config.yaml
n_layer: 14
d_model: 128
n_head: 4
n_kv_head: 4
head_dim: 32
d_mlp: 320
vocab_size: 2048
activation: "swiglu"
norm: "rmsnorm"
norm_place: "pre"
norm_eps: 1e-06
positions: "rope"
rope_base: 10000.0
rope_fraction: 1.0
qk_norm: true
attn_scale: 0.177
bias: "none"
tie_embeddings: false
parallel_block: false
init: "normal"
init_std_qkv: 0.0358
init_std_o: 0.0
init_std_up: 0.0358
init_std_down: 0.0
optimizer: "muon_variant"
lr: 0.0083
weight_decay: 0.014
lr_head: 0.00678
warmup_steps: 0
schedule: "wsd"
decay_fraction: 0.28
decay_shape: "linear"
final_lr_fraction: 0.0
batch_tokens: 16384
seq_len: 512
doc_mask: true
train_tokens: 158500000
steps: 9675
dataset: "wikipedia_en"
Each number is 50 + 12 x the weight over its row's rms, rounded and kept within 0 to 99. Layers, rows and columns count from 0. The size before them is the row's rms in percent of the matrix's.

# layer 2 MLP down, 128x320, rms 0.0661, rows 0-127, columns 120-159
099:43 45 27 59 50 38 50 57 59 50 78 51 46 41 40 71 27 58 53 28 39 45 66 55 53 74 47 47 44 52 48 42 70 55 44 60 42 48 68 44
098:55 59 41 61 55 50 55 55 58 61 31 35 51 46 47 33 39 52 61 42 31 54 37 49 66 46 59 47 53 35 70 45 40 33 42 68 49 62 37 54
097:68 60 55 44 64 38 65 64 56 65 46 37 61 60 54 27 59 71 34 33 23 36 42 38 67 51 48 50 51 62 40 72 48 37 43 49 45 43 49 29
098:47 50 27 58 52 46 68 59 40 69 57 48 44 46 36 48 27 52 50 41 46 50 53 71 48 32 83 50 60 22 42 36 73 60 51 35 53 43 70 59
109:57 53 79 60 50 55 44 65 35 34 39 53 57 48 33 66 59 40 25 56 60 46 48 44 48 58 41 50 53 55 54 64 81 56 59 55 56 38 58 35
101:78 75 41 51 48 32 54 73 57 37 49 45 40 42 39 43 68 73 50 36 56 46 32 40 43 65 34 55 52 16 43 56 34 51 44 49 41 49 64 54
145:26 62 64 56 37 52 55 60 53 57 62 64 39 80 46 53 38 36 41 36 56 74 50 61 24 21 25 45 74 50 36 45 53 45 62 59 50 51 49 59
096:52 49 44 41 63 42 40 50 41 64 43 73 68 78 75 51 49 52 51 43 42 47 48 59 38 49 62 56 67 50 42 36 41 42 55 35 39 44 44 24
104:46 44 35 36 60 72 36 62 67 59 72 64 67 49 31 55 51 53 50 40 63 45 67 49 52 54 36 51 48 44 28 66 56 61 52 32 30 43 71 36
099:49 73 36 67 68 45 34 32 52 30 77 48 36 53 58 63 44 71 44 46 69 59 63 33 48 65 52 40 49 38 36 18 47 46 40 55 31 34 59 41
088:74 45 58 52 68 40 67 52 44 57 63 66 55 47 52 45 52 35 40 27 19 37 37 70 45 48 76 52 66 41 57 66 73 60 49 43 58 55 47 64
097:49 53 43 67 37 39 62 61 64 63 44 54 56 44 57 65 54 48 47 53 56 56 66 64 58 36 68 43 46 38 38 47 61 61 46 58 49 61 54 39
090:53 63 48 55 45 80 64 77 40 69 27 40 66 34 63 44 32 37 45 29 45 51 61 64 48 43 58 54 37 42 32 64 60 62 67 48 48 60 44 41
095:34 43 43 44 39 51 61 38 45 48 60 52 34 52 50 39 55 48 32 44 44 46 51 40 58 72 51 49 27 54 52 67 51 38 63 28 52 34 70 55
101:57 64 53 36 47 64 44 45 41 61 14 52 47 61 42 45 40 61 52 26 79 45 42 24 41 54 25 44 43 38 54 46 31 51 38 57 48 71 63 53
100:41 52 56 44 46 53 55 54 71 52 46 30 44 54 40 49 66 54 32 54 48 61 55 58 49 51 40 34 41 61 54 39 34 60 75 59 57 65 41 56
099:34 69 43 30 61 36 37 23 41 60 57 48 37 45 51 13 56 46 50 47 43 64 67 41 47 54 53 35 37 53 27 50 66 40 54 49 51 51 47 54
103:46 43 72 52 45 62 57 46 50 58 47 65 45 46 67 63 58 36 63 65 63 69 38 26 48 31 47 51 42 45 34 67 55 41 55 48 51 52 32 32
098:51 35 44 42 36 67 31 51 51 47 74 54 53 53 59 39 44 28 40 49 33 34 69 39 43 62 32 37 55 32 44 48 49 52 38 71 31 23 44 57
098:17 74 50 43 34 63 67 62 49 43 47 41 28 51 44 49 25 36 63 56 43 58 59 55 42 56 52 43 46 53 57 26 83 72 40 47 33 69 49 41
096:58 50 62 57 51 30 33 81 49 30 29 38 32 32 46 51 67 50 39 71 56 51 48 58 67 47 49 46 50 43 39 61 53 53 48 41 50 53 17 53
097:36 46 37 53 41 44 49 37 30 57 74 51 40 54 48 45 48 45 41 48 58 59 53 38 54 57 61 54 66 34 51 55 36 70 35 48 55 71 44 47
104:53 45 42 52 48 54 67 63 86 37 53 54 48 58 61 44 53 52 38 35 64 70 64 47 39 58 52 71 45 39 59 38 66 37 50 47 52 53 57 55
097:58 66 51 47 64 56 55 26 50 35 54 44 54 46 57 28 34 40 75 60 34 72 37 23 51 40 35 52 51 49 65 43 52 40 17 53 47 34 49 52
101:63 40 30 51 50 37 52 48 52 45 60 62 54 48 45 37 61 49 61 40 53 36 43 64 54 42 56 74 44 62 26 54 51 38 43 43 53 65 53 59
104:51 70 48 46 38 42 58 58 68 82 47 41 47 66 47 48 57 50 62 44 41 63 43 59 45 36 65 35 52 37 43 61 47 46 54 63 59 67 27 53
107:33 38 58 46 44 42 52 18 24 45 56 37 53 53 44 63 36 57 56 43 37 33 60 53 49 29 68 74 49 54 45 53 56 50 54 70 57 69 65 58
098:60 39 27 60 38 49 48 54 42 47 43 30 51 50 57 60 37 49 52 60 57 77 61 46 37 31 58 47 61 39 62 48 61 36 53 45 55 41 36 27
101:47 24 73 48 35 47 59 50 44 61 65 36 43 48 55 47 47 67 33 70 46 30 32 66 52 53 33 42 41 45 35 37 53 32 51 68 51 54 40 47
096:40 63 55 42 56 26 51 66 35 38 45 57 65 35 49 66 43 47 40 45 48 36 52 56 30 62 66 64 54 43 38 65 40 67 41 46 42 30 50 45
097:52 40 57 50 59 49 33 45 51 40 46 57 56 45 69 32 39 67 64 57 47 52 55 46 65 47 75 34 56 51 48 56 56 32 44 46 63 49 67 59
092:48 58 50 42 41 29 41 51 47 54 54 44 62 51 46 50 67 63 68 57 51 67 32 85 65 30 56 61 48 50 53 42 48 62 51 47 57 25 60 35
094:56 75 51 52 75 29 43 36 56 55 49 54 64 50 38 51 56 57 36 52 47 43 65 70 50 23 41 50 77 52 58 57 40 37 61 60 67 54 34 61
097:37 66 50 34 38 37 52 66 58 57 61 45 69 52 54 45 51 52 49 51 52 47 38 52 48 38 64 41 34 35 58 49 35 60 77 40 64 49 45 41
102:42 64 65 31 58 67 62 44 26 48 48 33 66 56 74 46 37 74 30 53 48 45 70 39 51 60 45 61 39 56 43 55 65 39 73 60 62 39 64 57
097:35 68 48 68 68 58 25 47 58 41 41 54 39 47 42 48 59 60 61 52 48 48 43 71 26 30 48 46 51 41 44 56 54 26 48 54 61 23 52 56
106:49 63 51 19 43 39 42 55 45 41 61 50 65 60 39 70 50 68 48 61 58 62 44 55 35 29 71 47 59 74 52 47 50 64 62 50 50 44 47 46
096:59 69 49 26 50 47 40 56 41 41 32 60 66 50 58 57 78 64 52 52 63 36 42 41 41 37 62 57 31 48 45 52 59 67 61 78 36 46 45 52
102:55 51 53 44 35 47 49 34 64 60 64 53 61 48 36 38 46 56 50 37 72 34 53 37 19 55 37 42 80 33 40 60 35 45 50 49 65 52 47 31
099:65 23 33 52 34 48 45 49 57 39 37 48 61 41 36 58 44 46 56 57 57 46 59 51 57 34 44 45 32 52 52 50 55 52 70 54 50 74 55 27
095:61 48 53 45 61 46 27 27 57 41 38 62 30 43 39 47 45 36 50 50 40 32 56 53 26 41 47 34 44 49 51 42 55 46 54 64 47 50 53 40
097:49 28 51 37 45 61 88 68 69 40 40 43 60 62 35 69 56 53 59 54 54 55 60 27 25 47 54 44 34 73 34 70 43 34 53 43 56 53 47 35
112:35 51 43 60 56 59 57 30 43 59 53 60 59 64 55 36 40 25 56 40 52 33 43 50 54 47 42 55 42 33 52 51 51 58 26 44 49 52 63 59
101:55 59 46 48 53 51 49 52 27 42 40 66 36 48 47 22 31 68 42 41 38 70 49 46 56 53 43 33 52 56 40 44 55 47 60 59 40 53 40 53
102:73 50 67 40 71 65 59 24 55 47 44 43 39 59 58 52 65 42 45 54 47 56 35 26 48 57 51 60 51 46 62 63 55 34 64 59 57 52 59 55
085:44 51 54 35 36 38 79 40 46 70 71 58 56 39 71 40 67 58 52 58 49 54 45 36 58 22 63 51 52 64 43 67 41 50 55 50 65 49 54 40
099:75 55 37 44 31 61 64 76 55 62 49 43 49 54 54 44 47 54 71 39 49 68 44 45 45 46 49 31 52 37 32 52 50 55 56 75 55 56 27 41
101:33 37 42 39 48 38 62 54 46 61 50 55 47 60 48 60 66 63 61 49 77 64 68 70 49 18 48 31 75 39 76 46 60 46 54 52 34 63 51 44
094:59 74 23 36 65 49 53 57 58 49 42 74 55 45 61 57 68 50 46 48 59 61 57 59 69 71 46 29 42 47 48 41 33 42 55 22 72 35 50 60
107:66 52 60 59 46 53 37 28 42 77 42 46 45 73 28 62 78 73 76 68 50 56 42 31 40 39 42 40 63 59 44 39 54 53 66 30 48 42 75 48
092:48 52 50 42 60 45 44 52 42 46 64 56 50 54 50 65 62 42 68 43 57 51 43 65 41 70 59 39 51 61 82 42 55 46 42 47 34 82 33 51
099:41 56 44 20 52 39 37 54 41 66 28 47 49 62 50 50 48 36 45 42 72 50 51 19 25 35 55 46 44 33 59 71 39 46 55 59 46 35 34 61
094:48 62 48 50 36 53 49 36 53 49 46 89 54 60 59 17 58 33 69 46 51 49 58 30 54 54 51 67 34 45 50 61 73 68 50 52 57 45 55 69
110:53 31 47 24 48 60 48 43 39 55 55 51 62 60 71 30 55 39 49 64 37 53 32 64 59 39 77 37 71 52 63 51 53 57 50 76 53 39 43 43
103:42 26 29 56 50 49 41 42 52 44 51 20 43 38 59 62 52 39 54 63 62 61 49 60 51 65 49 40 43 57 38 63 48 53 49 46 66 33 48 35
091:67 34 44 31 37 43 52 51 43 65 39 57 35 39 51 43 73 65 39 44 48 69 56 32 28 62 56 44 48 66 36 50 71 47 49 52 70 66 62 25
107:56 59 60 64 48 43 60 36 45 66 43 61 35 55 36 33 52 50 39 42 43 61 44 46 52 54 47 42 26 74 40 53 35 64 55 50 69 37 65 73
098:44 55 43 48 75 49 43 58 65 52 40 30 63 46 55 59 63 37 60 40 49 52 51 49 44 57 63 66 30 32 34 65 59 48 48 57 54 48 69 62
091:82 50 42 50 44 37 49 37 50 59 58 43 49 58 37 49 55 48 54 62 58 57 35 34 43 47 71 46 36 57 34 44 42 52 18 43 48 51 37 57
095:40 38 42 51 65 73 56 37 72 67 34 32 45 63 60 40 63 69 68 34 55 50 33 54 65 44 58 56 57 39 44 50 42 47 44 52 62 59 59 61
092:58 46 57 53 45 62 43 18 37 49 72 66 39 30 48 53 63 54 64 57 60 47 39 41 53 64 68 50 61 45 50 53 45 29 54 66 53 46 48 62
100:64 45 53 51 48 42 36 47 65 57 61 56 43 55 39 68 60 64 57 48 79 62 33 30 53 36 54 63 38 51 44 57 59 48 39 32 62 70 53 41
107:38 47 63 60 43 56 49 54 50 38 44 32 57 53 42 72 50 66 44 63 47 54 30 23 51 55 59 40 67 42 35 44 49 42 36 32 40 69 38 44
100:55 48 49 64 44 50 61 56 46 50 52 63 45 56 31 64 51 79 41 60 49 50 47 16 33 50 35 47 48 70 68 36 39 35 43 45 56 62 43 64
101:48 44 57 44 58 58 50 69 65 56 56 54 47 41 46 40 60 53 59 48 54 54 44 39 61 54 56 50 55 29 43 51 46 60 54 38 39 43 50 45
102:53 31 60 55 32 55 49 48 50 65 33 59 53 53 53 45 42 23 26 71 57 55 45 52 53 52 59 38 41 61 58 70 57 44 55 73 47 55 44 53
092:66 56 57 10 53 53 60 50 32 46 49 49 45 52 39 65 41 52 59 65 57 48 36 27 50 33 34 63 57 43 46 56 40 57 40 55 55 33 54 45
095:66 39 60 44 39 34 61 40 69 44 65 43 34 45 36 66 55 48 44 38 81 50 62 56 46 62 53 61 56 39 60 57 32 59 34 38 55 36 58 35
099:44 49 35 40 53 77 52 58 58 58 27 60 65 52 50 38 46 40 62 38 45 40 58 54 37 57 69 59 57 64 40 55 65 52 28 44 50 40 53 47
104:42 50 32 34 42 65 44 37 61 74 60 57 54 45 48 50 42 69 56 73 44 58 69 40 44 79 42 32 68 57 41 43 58 44 65 53 41 31 61 59
102:50 64 48 46 43 81 45 54 64 64 53 65 85 59 36 48 65 66 43 63 60 47 43 51 39 52 46 45 48 48 52 48 41 63 46 55 40 54 52 53
102:52 56 61 27 38 51 77 49 47 53 62 56 64 61 50 30 55 47 37 51 68 39 55 47 46 68 42 59 59 53 45 64 50 34 45 54 37 43 62 60
098:62 43 43 42 65 33 57 63 57 63 58 39 32 41 58 54 55 54 37 38 57 30 39 63 65 45 45 59 71 53 67 61 51 44 59 64 40 63 35 56
107:36 38 60 51 34 61 82 64 45 50 44 51 56 26 75 79 43 48 46 57 48 59 59 40 72 63 37 46 37 49 62 67 53 47 54 49 52 51 34 66
105:50 55 46 44 24 49 59 65 47 53 35 56 48 79 40 40 54 50 52 41 52 57 58 55 44 27 56 47 49 65 30 49 75 39 53 69 50 55 41 35
098:80 44 46 45 33 33 51 50 64 33 41 47 39 45 57 39 58 35 49 41 44 59 67 34 56 52 32 52 26 49 48 43 78 34 74 47 46 66 74 34
102:31 43 57 50 47 43 72 58 38 54 40 37 61 61 40 84 27 53 40 30 47 41 44 59 65 45 55 54 52 40 39 56 59 61 46 59 36 53 71 59
088:42 46 55 36 63 44 54 44 46 60 40 43 64 75 68 59 40 49 69 50 30 68 45 76 46 52 34 64 50 53 63 54 39 62 49 57 54 59 34 53
107:67 49 62 41 56 59 46 45 57 46 57 47 55 59 46 43 50 41 26 69 47 58 51 35 32 48 35 51 42 32 46 40 49 32 52 63 64 43 38 49
101:74 34 50 54 47 58 61 42 54 29 50 43 57 49 59 52 58 52 56 47 35 69 49 35 38 35 52 56 37 45 42 70 63 39 42 46 47 48 33 56
114:63 74 60 42 77 28 68 44 41 53 51 63 54 56 52 42 52 50 52 59 44 36 44 60 41 46 46 64 49 37 62 59 52 42 48 55 51 50 52 72
103:29 35 45 32 51 60 54 43 33 65 48 58 45 60 53 48 40 53 49 56 48 43 71 49 34 38 55 66 35 68 51 81 42 46 60 50 66 57 55 48
108:45 68 26 14 65 47 31 38 55 45 59 47 50 71 75 56 43 46 51 51 46 46 42 41 47 46 46 48 41 64 23 55 69 45 30 39 42 60 56 50
098:57 74 45 49 54 53 38 42 34 42 57 48 43 53 52 54 38 54 53 41 50 65 54 49 61 47 44 49 56 36 43 42 49 63 73 31 66 66 71 55
097:48 45 55 72 43 30 61 53 65 44 64 75 62 43 84 62 39 35 55 57 73 66 49 48 38 55 60 37 53 42 52 37 63 56 47 58 50 65 68 44
095:60 63 29 42 47 53 46 37 45 62 39 50 29 57 47 53 61 43 44 54 45 53 43 31 40 41 43 69 58 51 56 51 41 24 44 45 59 40 47 50
106:52 52 37 55 37 42 45 54 59 53 44 50 61 46 10 60 52 53 84 30 65 45 29 35 36 77 59 36 49 63 48 65 51 67 32 42 31 79 43 40
104:51 30 31 34 32 48 52 47 57 63 63 55 52 48 27 70 52 50 38 57 46 28 59 43 41 53 38 53 55 32 40 47 60 47 36 38 58 44 61 39
092:48 80 51 44 47 38 47 43 64 48 39 75 59 51 63 47 55 60 55 35 56 54 50 59 47 50 59 64 61 49 43 47 68 63 48 57 44 43 53 54
104:50 56 46 42 40 30 57 33 41 57 75 48 53 73 51 35 47 46 38 44 50 53 32 56 48 41 58 71 42 44 30 52 67 39 54 57 39 61 64 65
099:45 55 46 56 65 37 52 55 68 67 48 65 59 43 61 58 52 50 54 43 57 60 80 64 43 51 53 68 34 52 61 37 61 53 52 44 63 44 64 48
105:69 64 63 59 43 60 68 44 81 66 39 54 57 44 47 51 66 38 46 48 50 35 46 52 68 64 39 62 54 63 64 50 51 56 49 49 47 72 33 68
096:53 44 47 51 47 40 74 36 30 40 43 26 45 55 50 40 52 51 41 41 70 50 21 52 39 62 79 59 57 54 59 54 31 71 50 51 39 60 41 43
095:28 66 51 46 66 66 55 52 67 55 64 49 50 43 62 47 68 54 68 54 54 55 72 37 62 58 33 64 57 25 55 41 44 17 43 34 59 41 69 56
092:37 25 24 74 43 47 51 71 55 59 51 50 32 63 45 50 47 49 51 59 46 42 63 21 53 55 61 57 24 65 55 56 65 55 36 77 46 54 51 44
090:54 49 48 56 64 51 54 33 38 57 47 59 50 53 43 39 64 47 47 42 58 47 43 40 41 86 22 47 54 68 56 83 65 49 40 67 45 58 33 44
112:48 35 68 44 42 49 55 60 62 30 55 46 54 78 40 40 36 40 45 60 63 35 31 42 31 70 39 33 45 45 62 68 66 40 51 78 39 50 51 60
104:43 56 59 42 64 47 57 44 50 72 47 61 40 55 36 22 67 54 68 55 70 46 57 51 36 56 47 43 30 39 61 47 47 46 42 59 76 48 38 42
092:59 50 60 51 66 54 61 40 59 39 59 63 47 51 52 48 63 51 56 56 60 65 61 46 61 56 47 46 59 32 69 36 27 46 66 68 55 54 55 48
097:51 62 45 45 55 44 66 46 68 40 62 47 37 59 50 55 46 38 52 45 73 65 37 56 40 73 50 52 62 57 47 77 60 50 51 49 46 72 38 39
100:49 38 49 45 35 55 51 62 69 58 37 51 57 58 62 58 75 46 48 46 65 69 65 47 31 47 50 40 41 48 54 39 44 41 57 56 92 73 78 39
103:36 45 46 48 53 50 71 61 38 51 57 41 45 70 55 27 34 70 39 81 47 39 43 39 55 25 34 57 63 52 47 76 59 30 69 56 54 52 54 60
101:41 43 53 64 28 42 47 54 51 59 55 32 61 59 43 44 49 25 33 48 39 44 55 28 61 53 62 54 73 69 43 35 43 27 47 38 67 63 50 47
101:44 45 48 41 39 50 45 50 37 38 46 62 48 38 73 46 60 83 57 53 32 46 43 30 47 63 42 55 50 43 76 57 42 55 52 47 36 36 61 41
104:51 30 42 55 63 50 48 63 47 47 41 37 57 47 39 55 51 47 45 40 73 47 40 51 51 58 36 55 64 60 57 54 42 48 49 56 48 58 25 45
095:53 46 55 49 37 64 68 44 55 43 44 60 44 66 44 59 38 63 61 36 56 49 69 54 47 71 33 61 52 44 28 65 44 54 58 49 56 48 61 80
105:33 53 41 48 46 43 48 57 55 47 75 51 71 57 61 63 34 63 62 67 58 40 54 55 77 39 60 38 41 44 67 46 31 53 49 23 70 53 32 63
099:37 47 59 66 49 66 42 49 53 49 69 27 57 44 64 49 55 71 60 55 34 43 71 46 51 42 32 54 54 57 59 62 66 35 55 57 40 32 41 40
095:43 58 44 44 71 50 23 52 34 51 58 45 71 55 47 66 70 44 57 56 49 47 49 52 62 47 33 74 66 47 43 52 61 57 49 45 52 63 28 61
102:32 36 44 56 64 39 51 58 41 60 43 44 52 57 44 65 44 56 41 55 55 40 52 32 57 55 43 34 60 48 59 39 50 31 41 63 60 47 59 39
101:55 21 65 55 57 40 58 52 41 41 57 56 41 51 41 76 46 49 56 54 16 61 52 61 31 31 38 52 53 44 57 57 56 45 60 59 55 67 51 48
104:40 40 63 42 46 49 57 40 53 31 60 69 69 62 61 46 64 65 32 62 45 41 40 45 58 46 47 36 49 34 41 55 36 67 38 31 68 53 41 32
093:39 54 54 62 46 29 38 49 40 83 35 57 50 46 42 43 51 68 54 43 62 55 50 40 66 53 47 57 33 39 50 41 43 57 39 37 78 59 56 40
096:19 46 44 47 61 64 55 62 45 58 55 56 48 54 55 51 66 46 37 31 54 53 58 66 19 49 54 51 36 74 54 38 36 41 32 82 39 25 29 52
098:71 68 41 20 55 30 50 51 49 53 46 55 55 55 34 39 47 44 45 65 66 58 51 52 59 63 45 47 40 62 31 53 36 65 60 32 55 43 60 20
100:47 64 45 54 78 67 54 58 55 40 43 86 65 58 46 34 63 44 51 49 23 61 53 75 69 51 60 38 62 67 47 41 32 59 36 43 37 13 52 59
112:30 45 57 58 61 70 52 53 44 58 55 55 56 70 69 65 45 69 56 50 51 53 60 44 57 62 51 62 17 57 48 37 54 45 40 53 42 52 45 64
096:36 52 60 45 48 61 51 65 58 47 37 51 37 59 57 55 73 54 71 41 37 37 36 40 45 53 60 46 61 46 49 22 65 28 57 48 33 62 66 40
103:62 46 52 54 53 58 50 53 56 50 51 45 55 42 32 47 43 53 59 49 57 50 50 76 73 60 81 64 59 51 52 43 57 68 44 73 51 67 78 58
108:63 53 68 62 40 52 46 51 62 60 72 57 77 54 44 42 50 57 37 69 53 55 47 56 38 28 53 53 59 29 38 62 55 67 45 62 26 28 55 33
094:63 62 19 45 60 25 44 71 50 53 63 55 45 59 53 64 45 58 48 30 44 59 61 41 44 32 56 34 54 52 26 39 61 59 42 48 95 46 57 47
096:44 37 27 37 67 43 54 71 56 42 50 32 45 59 23 55 48 56 38 57 47 60 52 67 52 51 69 65 45 46 44 27 43 70 46 56 51 59 43 62
102:49 56 58 63 29 52 65 42 60 58 65 42 48 44 44 52 59 48 68 21 48 47 56 46 47 41 38 27 47 47 33 43 44 35 70 51 55 61 54 60
094:36 61 59 27 47 55 64 63 32 31 62 61 57 66 49 54 52 52 63 68 45 39 57 60 52 40 40 79 51 38 41 22 35 53 53 38 51 45 47 60
092:56 32 58 44 29 45 39 82 46 39 68 55 50 52 50 54 37 66 56 65 47 37 26 57 59 65 35 54 38 47 65 49 45 56 79 42 49 60 59 51
102:73 61 64 45 51 47 63 41 47 54 56 58 17 57 51 45 47 41 51 49 48 26 22 62 49 34 63 57 59 54 47 41 52 75 47 54 66 41 64 30
100:38 57 47 80 51 34 61 59 72 46 62 70 59 48 27 45 42 39 46 50 54 59 44 61 39 49 68 49 41 51 43 52 42 45 18 50 30 62 59 55
104:30 57 37 74 55 57 56 55 45 78 51 43 50 53 41 39 50 64 59 57 54 49 57 51 34 53 60 51 51 58 50 65 46 35 51 38 53 58 74 49